Weights of a small transformer language model.
Size: 12 layers, width 160, 5 heads of 32, MLP 320 squared ReLU, vocabulary 1120, 4.05M parameters.
Architecture: rotary positions, embeddings untied during training, value residuals, capped logits.
Training: a variant of Adam for these matrices, 184M tokens, 7613 steps.
Each number is 128 + 24 x the weight over its row's rms, rounded and kept within 0 to 255. Layers, rows and columns count from 0. Numbers have three digits each. The size before them is the row's rms in percent of the matrix's.

# q: layer 8 attention query, 160x160, rms 0.175, rows 0-19, columns 0-159
# k: layer 8 attention key, 160x160, rms 0.171, rows 0-19, columns 0-159
q0 043:130155152155082158084125105122146144139132135147179138135071139134120145131111161115142143111149134151131121143153126106163139119127119129171106090145117152140121064130142126118155114087109144167132098155116101134109091096129142124155122137127122127133157157114131094155121124114112105136097136126104142121063128128163110142110064123131121183131114130128124095158131133137131163152163124142124156116077129131193097167106169149151159115118159144108128166120158086135084103145101109
k0 045:185118086122144096096169132127140150095143132132095126098141164114149138138138100125134143147116109094118125173112111153109159159088124118156149123121101098129133118098157134151137125179098145133119163088118135135180118202143119127093073105127127153135100097095167096148099102147134155127123149102129140125137137104067128125164129161120146147131155118138110152099138112143132120125123112114111120116125145123097151086127103090109154110149098120101107097104133102118124155094110062
q1 064:180124144176142111136144128110124125156130140145153175093119123138108144157159119112138155161159161095160126119130132168110104130092141136119127082108111153147162159107151114146143163143114147092148141103140150151185110127180141149138116108143114117076150130111178135102141145113130128106114122095175148129146125130135087127138155113124092173156105147105112165145168156124110144149127110150116099158102106093133181137091104147137133116154157107150113106127167117113135157106072140
k1 056:195128137096127131161163132147154108138139092129163127138110137150153101153139116159128135129114123108136107133137130143106165131090150148143131117127149151135108096135126104142114107127172123129141095138112154016188142156144136113171080109102133121152105168090185132133142160123121132151094117138142146150178113135135105104157140140144134130121099118145130138095114129104132176124129120152142097142125156123145093095159138162100136133140180138147151126129119121087099110140150120
q2 061:132167075101152149091129162118147142115084157093078138136144128098128126084074115158117114116102119123118134137157132108127134128135132142126127146179108116121088126148117179113130102171160118147124157148105159152119167098115078131119138123115116131134143119184088131136148119140107145123165149115090112116118137113122172118125122155157127100130136114140137085145081093141153125077122157148085115115176145150136099101118167104128133111122133094097140141144151172132112133149177102
k2 074:094122170136121115109109120125109119137172107139173130149153089128121157122136146123142143093107094146127117167111098123186102178129085123138074158171145123154165189129123125136107125152083120137114146128154098139072131121106124160089152138127163119142097172128120171109104126155165121093145171115111133145101107138154126143118165130110118113089131078143135112117114121170131115130144125103101179110146115140113119142144147135149096109117098139107164140104130119110155134120163093
q3 069:150165113125112088110143134164092077116115128117110136062125131097128132137125126161145132080138143140141141150134127086117153178135137111149144143113142132133121158134140149153131114080140140108100163136150143101131113152107100093125146087131167144117111139115153154160122120149147128126111133121100102156160124091169149123150142141085135119103121152140143147144172136088145081120134115097113146112184120094144101101119143123112147113134111148139128140112184086090144193110185096
k3 073:100124121147124152159152136124100170150146125145142105176162131158154119157136086148159109148134111132096139129149125095119122113109144146135118150112147099112112131130117093137077119122090107105132097092111094091060182056151139135120112130134132173118147112161131124100145121146090104134134082134161121136130116144118131121097163142083183106154125127136164109112125137164130138157147143152165133104127167141130097152130140091124118160124171119163128166118125132113131103178123151
q4 069:149119172123115110157144103142113109154162154148152124139099118143139136141160115107147142190158137113105152144121123169137090128123110104147167107080153148137135142107141107150108121128123166132148123083185134101151103123133189146126145182163113108083131171128144113097187133093186159133131116109162158137136126174124097117155151130148145108165123114108110163093139116120122151129113141162117122120115119123116150178146105152099095176119144120130156121125103133117133116118095144
k4 067:123131108159144166087118134112174126109110133125091140134111182124136125154124118186108132156131149118108148100145150132123150141127187159118130099079087137172121071143155130138110123112166159111108097135077121141114089143118101157136087120133121135111112173118153119159096160084085111134097098132143083152143136104126138144101131119135121136100129125177132128124130159119111118134129149144109115109131096152121113137100117127160184119132129072134081172121135128128105158126097155
q5 071:147142109098147150099136140124091168138135105120145102138111131119159102107141117127144109094058109096165114106153107098140124099091116097085086118125146118118115132138138166146142128120139162150129128130115112120124146177144080133120123126165122161126134146134110082138076075171095139160129166134111127141166144153113157096131127175114153096095105092128166114127128088139116149137132157119122146140147096112150121090089132088155097131131118100100106090103131101111142150114170098
k5 081:130121131132119116180084106130077127124143098144138118149119074147114131124103109111175123095132107117104092166081107147132123162125098117150135177159127123139105181140087133123118103119099081141155144150139156095124183133117117092108157130100146164128143115153123157094159110183162131108167115128111139134112126167148146104152133151086128130140125132121148124111097115152153135140120137142132149131180146113112135116147160104147113145113159198116192110126140142113124145123144132
q6 085:124147094110147121146127119118126125145140123151147115150092138121125091125119128072115132098159107116123109141159139106135115075102112161106110128112134125119121142094115142140129122156152115118150169118117093168112137101137125118145156190136101140069151118161119164099171109121098132108159128110133122129131135112088108112107180168139143121159117165093111108158108127125106142129182140201098106147146121139160128078135153099062107141145113119115142065110143142167116133130117113
k6 073:120124118048121137114140138117131155117165109121120101110096095128094139139126134143126099118125136108129120127142155106139154149151133116116107120129128124129101128144134179126158124128124120132150138092127205105171154115116123137114093145107112142148065061141096107130114120143108079129167154132098135110119078161139147171119082130121162096089119134134159137118154125158193142138106115089134148092130111168115101136102138174175160100119124145135123131154111111143136134113149119
q7 099:123153137095118162114140185112133168125116118130137135112126152121104096142093167159097169135137155074117169086150165146115175139110067113150125119151118153118177157144131104119165131069133111108099157151106147098120106162146133126093100104134141134116099119108130120138138137129121145127105119119175131120119139113138119159122113128147172143105157100124100137128123119126168167147151164106107159162115160094111133174125118146156137124102170154143126138148099122137143168116160180
k7 106:132151138164116148113134170120116116143149138103106167150120138126160116156153104139116146080122143142157156135120127125152097089120129123202104083117118140121168133110171106126100113149151139123110140160126096101118113119149194115113153160146128126155168154123141146163124143100168175114119105137158131125151148145135112082135155109129156127155130148133122148121132124066125150103097122150141112145148142108107098131104082099039108162156157106154123123146115100122122136104120111
q8 049:118110096138098088131119112137109103125127142066144148055128128108149145102129133140140138137120108085104145121136136090088138160140127141145114133148133120138148169121092087155142111067103143119094147126140115083134119121132070135091149119128143141121135106167162168096138082124120136136141152122142120160162097105114107091129129091103084112141119136077119129120125109129133118100114099105112139120152132125153177118123105116094121123162135122105179171145136094130129157059146125
k8 047:170138138133122143169176094166129144175075114114150126140156132134100128124175135112133131121124159153144101097118125142107134112138115110135167143158126114131093111081127108120120147175127180089135129150124144108137110140122130137142130103173151126125113173109202104152116118171138115129098155152137160084117138135117117096146156123136133143119138138139120136137094094077148144095151111165141077117136126120121103144146143133160104115133163133203143095128095168132144136148107151
q9 047:112141087164133138189123119135166140148142122163118127112152139108113105171168097122137159110096092138155133121122104187096125107115129119081142106091122104078110131136126050118103100127131094114144104104151128122138109152129114126118078131134134151104157110144129121157141160126143121138091124127150160118171174132183104109178154120151124130160156128099106110140088133120100134125104136120174096153133144144115128155135153134144124166144121108132108079106128155146149138125086113
k9 057:144114130083099140136128126139128088136039109116136100099099142161153119147112131100114131144125126109094141124149164100111158107160158142148139091143141153167134105174083120124104171117165109104153072149127106117143159108146147166173116131107130104143077107122142141153175153119115125119136093128121108155094101085150135108137110107120109108127094140170168136118143137119137093142137126145117101134109148134109151102108103122124139116130159182127099152148087098119094126119142102
q10 061:105123116142144156165130099099121126158147110171096155111127129122101131151137136138143125076150178174164137110096123155112098124140180123085097132098123082135164168131113093174172112098104115095122123087145122095139107145128158111161114148116135141122129117142127135110154130114166120121129127137163164139128136124159151109148152154156076095166126131125126128100079117121136138125097150132149141146119140162148168171153097107131140184148158146101148111131102146178110117098119126
k10 062:165140139092084091162140127098105131119102126118139102112091090186126139178125106126142118175134126112101111116117154131140159154153094094134186143116160146156119130122137161106140141092143136148132115161112118119110193062106099106117119127132158116103112129144121183134129153117163132111136127110120116158135140123147156111149096152124123098145104135160121143107142144128127120116128128172139083101125164117136126114106141144067092130090141151139133163136160150160141118154070141
q11 079:086123137092155170112118172149148096109088147067072122117156151107109107134124146127134145112091101126127110122116136130118135148162113138117155154146117134099106126164111134101133099146148114141168125145141115146100144142101146087161146077111117128129131090123110137171079139110073103154149142125119127111113098108139153154113141113101083170094122118155131081148110132119142085111131130101124146123142125152117096165180140119150138089132095138149130125130119100127128113156204134
k11 076:111099142187097102114127132149101106111155117126152099145146115124108122069080110102127121115144109145089156113117082127142131078131070128094137130186167137088137121131113138125166134130118125142118180114143099147091131131151137121096130132117127120146140111145112133116163075123113164136152140091137161161102101130101095146113113150126172113131148095104105121128158108166119148151107102111137162130143134111137097116116107117127147164149066103086104115160087140107152128098125120
q12 076:111125129115137113117118126125104112088119099153117090105132148112113108094121132145154108102114153117138118117178117108139163132130126099121081152147137153133123138122155147119122107098122122126097155152122117112126115160115079129093134120125144133156147173093131096136079088154109124150142140146087101155162152106117149137127149103113181111087120124141153123166128122139125108117159127105116113129150085069163105077110135088136127135136090107129109105117178142062138162113207103
k12 091:111125151148125113151099131114068149135154121137160117153104093141119125136106100143174123101095112094130121168122124091140143181112117109149114137157145113161130160136100120145089100157068114136120126130153159098128183107135112143123138168109138153142133143131146173124142123195176105115148119136121154140131132154155124112142136129075118117132152114105158132091098112143127128147137153152116154122158139155103156122096166120122142146099169184151197118121130116139173108133139112
q13 066:163146113099099068158124083154129146097130133115105110114112126111084156104117139142135166124115117127148136139130114134121142157140161173070128142164119096169108127142109124128129037150124159138143124108173110124100097082132096143140109118101157115124094082138172125166161118165105140130136128109133114153154139106104144120096079093162164143134118137132131100153134134120146103123144125121102071122122127173149130107121148138128136116122123103134131108111172100140128103152170128
k13 064:153130124125133125112129145120164145145122167139125142110136119111095106114118147101087091140116140180119160133188129110095144079122134103120112114157128094083090107154164157117135162154151102136140171126101122127137115086131124116134109090108125134121084115159097100133091089146128126104131154080116100135130100126113148135122125172157146107119127144106107108118124108156153197162146082139111107102156170106139109106118154137143127102146118134069118098118109132110102180110167144
q14 086:088125135094137122145124133135146108140089116142128146116108130109115132156134099102119132082137142169123136147119186115136091187107117148138126146146141136108126122179110081091114126138164053129104148139128158161161134093095154133142134119069105112114136143152106134144173156106174135109128134117079154113097097087120134117133163106113111137132127180166108116140118154118141124129169090122122102114138142170106126124152124127110158145116136186121125098133154141170155130161147123
k14 099:119166138123165124121130144095193128106138134123103126162140169093107113127128136137084130166101144154105191133181134119139120078128142121120133086125105102116151133117095149107167102151148126077132134117120058122112119093113152154168138142115135154123115129147139092132112105114113115145116127130148134191127094130105113139100128157117148148120124138143074117125106153108142129163120154152095143098134136151132091142125121108150134102119108073102093163102106120149142120069131154
q15 111:121095108154128128107152112124155120135092091140167111129123113125159126063139094122102100146140108145079114137140146143104165104142134111125120106095146119125092124105086178128139144116071127125124062123142113127140115132148088136079120096123170171102135147099070106126104139140153158112148103105145127154090100137120125133137118135121094105106143119152142090049118140115097097129103164148102138157133105102140147125154143139114135128133106146155097115129159137106151151147133167
k15 108:127144124179143164113098158129119121110180116140170108132126089116135136098111122153148157115147084149142114155133104145178114136094090127108140136135144130143135111156073133127135134103140117098099115166113120148110138126143115115107140113161149126119178148106130157123109139108121170094107112158164149139152134122070119116118142125103137144157146141122122121143120088118113074102168130158147148159143114073144159116139150075104086139136188158125134146145136131096167109167098162
q16 112:116107110112118100150149109146118145109122137127117095145142141107110158165138121138165124129132150118155152141135127152150115136080134121154122144161116135106116113132121157114141158156117114147192092087108106150137159086100111141108151131131143073156131115152135185124110125175129110064157116148113147099167120105154123111104139126089097160160111102139092121165127097145107096172126127140126128105134128150153082171126163129166155107091114148119182098136148118089101098094131144
k16 109:149106103147098093135116099141132149167134110149103110135134124065122123161179096050104152139110135133141092145120150167117116126131132149146104121124120126141162128141116145162183117138105114172159125136107161135139154152131163140099112175148144125162141178147140143142113109086100165112169144145126149155138141118150114082133160138082101166111114076097120099146144112126118122125070096139123102153145113153103135063130129141135105119136141150139118146130106133128146147132123139
q17 101:164152101142092114099134122102142117127140142082083162125134137122129118129120124107146121114091106182127126099163088135064095088112164111126104128092194160098116117149084155127094106086109151123092102134134150099132107141115131123100124141104127122148121133141144134140141112080137086117117131136158122126133181113128072118124136117130092117142125127137118124104128104162160143144138070177157149087106140123127155131128153112119116145131122117118152141165094140072124080130129161
k17 107:145171098072101131098143141120093160126119171115169140139148142100129127118122108146125158109121162123146178091115149127089106095093108188133138152087175127097126116135143087127142149095135125138094119097089123162100158137109093111116128141134108136117124165135099115151118118102130104115125114107128059114153174124124129120122139135144137091106128142125097119128122159149150150110081161137157131132084092126150090141127135098119123167127157136147137150143098125122162160085089108
q18 103:097094168151135176132106141138100147147130066130121096076148145112143137162121171135127141093142130101141140151088126118110113150132112118140126145174144107145109086143099134146150133152133170155128121147108121083117114138161119126166112146085122106109124126096118176167122108183107156147123099104113166096160069108110158125135112142089112109118117114147138125163143097124131091149094160130166164142161127125122141166130115115107129134163133127116116144080114106095137169129109123
k18 106:153119129182173154120110129083156084153123128140141130121110157125130125127107177075114146131155139132135139135130104146112122060147070104159141138138137102128099094131107134160130091138089105147132128136118112140075136161150129081145101163135147092160145119119132133147122094169111127153098149109167112168104129101136120104114122128105121095139130149121113112160163169155131168166118131143111146135185115151112161088146150151109117110103115117156140152098153117098160116108143111
q19 107:176128129164113154086107146120129125125130101126108136142078130120157134076085106166120103097133106129120129128144085187126099090153159119089153098184115088097141115138134169114093128147118122103168141141117157095164127097152114104123081140162140178089141110105120168114123141108071142132126125140171140107140092171113139102122095120124096112120138108146125127136110135094150137126083096132168139103130134133146116134098129154110146154119138113145153128161127117124158127165131135
k19 103:137115128113103140090080103129132150146137109127091137144101148134191145113137100122134115112123146144157157122096108159136110102127169146122118090118148111130150104123128123159137120144125112137141169193131091151131128153152168110147111111136130125039174141117122145102126111145153165132073118155167119124173112141119120147118133157096120123174143090147116145105104153138131110118081120152138156133099183095145122149087117141131124108146174127146131130126137169116153174098122139